Weights of a small transformer language model.
Training: 230M tokens, 3512 steps.
Each number is 500 + 25 x the weight over its row's rms, rounded and kept within 0 to 999. Layers, rows and columns count from 0. Numbers have three digits each. The size before them is the row's rms in percent of the matrix's.

# v: layer 8 attention value, 256x128, rms 0.0495, rows 246-255, columns 0-63
# o: layer 8 attention output (transposed), 256x128, rms 0.0615, rows 246-255, columns 0-63
# gate: layer 8 MLP gate, 320x128, rms 0.0705, rows 0-6, columns 0-63
# up: layer 8 MLP up, 320x128, rms 0.0711, rows 0-6, columns 0-63
# down: layer 8 MLP down (transposed), 320x128, rms 0.0708, rows 0-5, columns 0-63
v246 105:506451493480551507469466481478475487470463485492503505463468491538474504472457522496495533553531481539568469520470535498499464519512475502499533540543478507510517475488483506474554519511479501
o246 113:503537491534497516562480500512492519515502504489488493500502496441490467504505483468488478449471510506421516480542501488517507499496528532479502479462551494487538519532499516487463511528510475
v247 100:497492512525512518448495509512554499510529504506461532480521493516552492471495472519471526467480419512482513504501508492551505497495482472443551463530526475515518511530509502532467497450480492
o247 106:571498489493461515526493486499463482470503502511484480527493509456457490481519517511499497502544532502512535535499477451491499450506544481533502512483442521513464500501520487494516468524507489
v248 091:474491506484488479445506517512506471496515491516465479526507505486476503469477509528487483523526481493500486485508533461505531531490528475506454460487491486489530514523480471497444535481477523
o248 102:548502520511481533524542445461464486486456522500530524460497505496498478542501475481487537477448532488486476475498505513477499504514471454480523515479485507510459463484532493506527485481523504
v249 101:514498477495483496501460513491522495500484554458497492482459503481511492499536499511527455503517505487503487525523534508535506505514525527514535513524498517524515452516504510518527498450554488
o249 122:491525536482534516467533499522475470479511448516504537531546509515479491501492503493488542493490485531520494479527516490493485451516507487512497485453532500508496521435483533496525502536425478
v250 096:498497493464503512532510455517497471460468502467465509535576536479517506515493508519485466525460501453479493559524488542472475496490466525531510510465497498494498536528447502513513471484474507
o250 111:473478468561516480471485500487493520497529491533544499471454467489480504509465471466515547479501551537524504443502496471506520494492524473505525480519488490488507475499502506463502552446548508
v251 104:476526462473474504477507490519535510472520461499495496515455506442507488459525514519444475528489504522513475527482476512519475489486486531464454495470524470523550505511506492518516454526498503
o251 111:526489549526511524529492501480469474485468516499505515499509497515478504503487495483516537467469494497476532455497511480480525502465479485502563527566512543524465510479532514539496528475529471
v252 087:496488488517498491495511544488487501486531532538514507535499500534477497517495471485494497492499488508501511476565524475537541561478537469486489497482495517533510516538482506533496486500483464
o252 116:524525543494474463493488473546522488546472462461521493476480482495526501506507498517521523528523482507514495525464467508500478470483506521526475486508474541506490512503458488457535503477496549
v253 092:486533505458525531503493456490509511459521510476460518489480505485511465497478480542477487530547499484464491518471468503507521493482522465497485515454550486469515506483507530501545484505518519
o253 095:508449520521494493509513542487503496533494475510540490528496466505486547512505495463537473468448488473521484500529507519458510493478508514523502472573470532527485490518512482488467510488482506
v254 102:486486509468508490469517455544523469540545506505505556509478506508508498479504544494510481506535447527474500524549491499530509518441531479475505522470509528509542493539537519475462522522527539
o254 110:521480506550495514492497520486492541456484509480515463454524531510511470497528484506493524469483507496546527520493504537505536460545514503481530519465500500515473470514479497535531483481458457
v255 104:509555521463514489479500501527519547494515487461510471517459497524532490501521512502525497492536492481502528522467473466514504503484497521491501485512497483463497493513451531548495519492502482
o255 113:490460492545511502500490556517487474481472472482477544538515520476467523499523512496481482480454497515504472466541551491479537496488509502511535519517485473505515527468554502477515463527479504
gate0 087:489445518495494516523512508530513564480557500499491507493485517495475458554488502493457494466513478455493549516496497473505497505470472541527522527485482510486491516533513497517516509488476486
up0 095:470514492501499499497535451555493529481453497489472460503525476499541528481522481467490489508543476492488536562476540476485442460509491504456488476494481492488489495476482509518546498471469471
down0 091:475519487495511431513482490548487501492530523521495466554519497521507504487499529422482473470497496492512499492503511498473531515504439521523525536496544502504454496509485489499543516532472496
gate1 100:474503486490503492517515503478485502481474488530549506470468507499508484506515505488478501485500517513459509498530495527532411553520517519499485482481537489489495529473495497524516521508475478
up1 110:509472469507503482579524461476474506499492522546466539494526449518496520490519517510517508490507464526510499469491522533448528532533533488538509493522498523479544498492479495498534509526496531
down1 083:481529481509537489505488466481506509499513513478486482529502488485483485459508491521496434492509499511505537491484484499494536547526484490502545513481474448486503487502482460489527504476484473
gate2 090:515524532508473486513505492502511507524535471469529480467474477489546522532495496481496568537484497521479510498443520505448493470479490497488506502458509525483497496497527530535537495497455463
up2 103:508500473475479473535483501543535498469522502508517499495498500506476491442506538482486523493526482500474519478505481504531474497475511447541506528495504497516497489493468506509534475515470561
down2 074:504500462538508500492460437460497504486504536488496495499467496519511467473520492515501445505483496519508498510485471504494492529491461515490517508520511477498460494514469454472428509513478482
gate3 091:496521458479488493486483477493561528513516469520509504488491464508487484453486501521470486488506539547523477527499469531536513550489541446458463478474507528535494466452497477539564518521499501
up3 098:494536512460500473481500522471502510468483536506493512457480527503516529486485483503511502509528544518478463477532513494540477549482533491544498472479497491455537519471487529496542475528493486
down3 081:484472460532559481472514532490527500485517533533487467482509471485505464477498474474517492472483508501532507492503469524528503493499460503489504532486546496503488504504486428492477498506465504
gate4 101:500504542513497536530522535475538493537536456508497516523485517483513499494524486523485481511483515511460510556503541483486509522483488469496516495517490480531486496476481510525491466493517522
up4 102:480510494501432486514460497532516495490482502527524529506494455521475498490507474498472531493518517533482494525484503495482462527444497537525499465510496499520488488504544513495510452493535484
down4 110:485516487528504505506531542523452504505497526476470506497495510526478490494531500533519484511528527480473472537460522495526520519497497550483498524511505490492473550549487486481512482526473465
gate5 112:471488505535513547514473443469449523536488489488461497502477518506503507519518508497501540525490497543505503490493531514482544494498520515510491439529457438471496481493480520494523499460460476
up5 117:539472495527489466473538514527490458473536501513483520538466480498492485485515476506481427501508517509507515499532475514509504484477538494489507516480557444543491486471454482482498480477497516
down5 101:516525548512539535487517532475509487486504520525568512513508530498487475501527522512465508516510524548507534493521470558485546534530516518496543505506541521515517501507514491480516534522523502
gate6 089:494541482514530492524482476493501481484473473485530438474477462562521501550533544509472488521500507479520458504489492497504475535500507506508496504483513482512527553475474527496451469571526522
up6 094:553499499514520438526477497533475471539484481579550493516520557493482516515504517508480466483525498487505501544494474472498562516472518487516512501483494525473489506518504508466501510485528529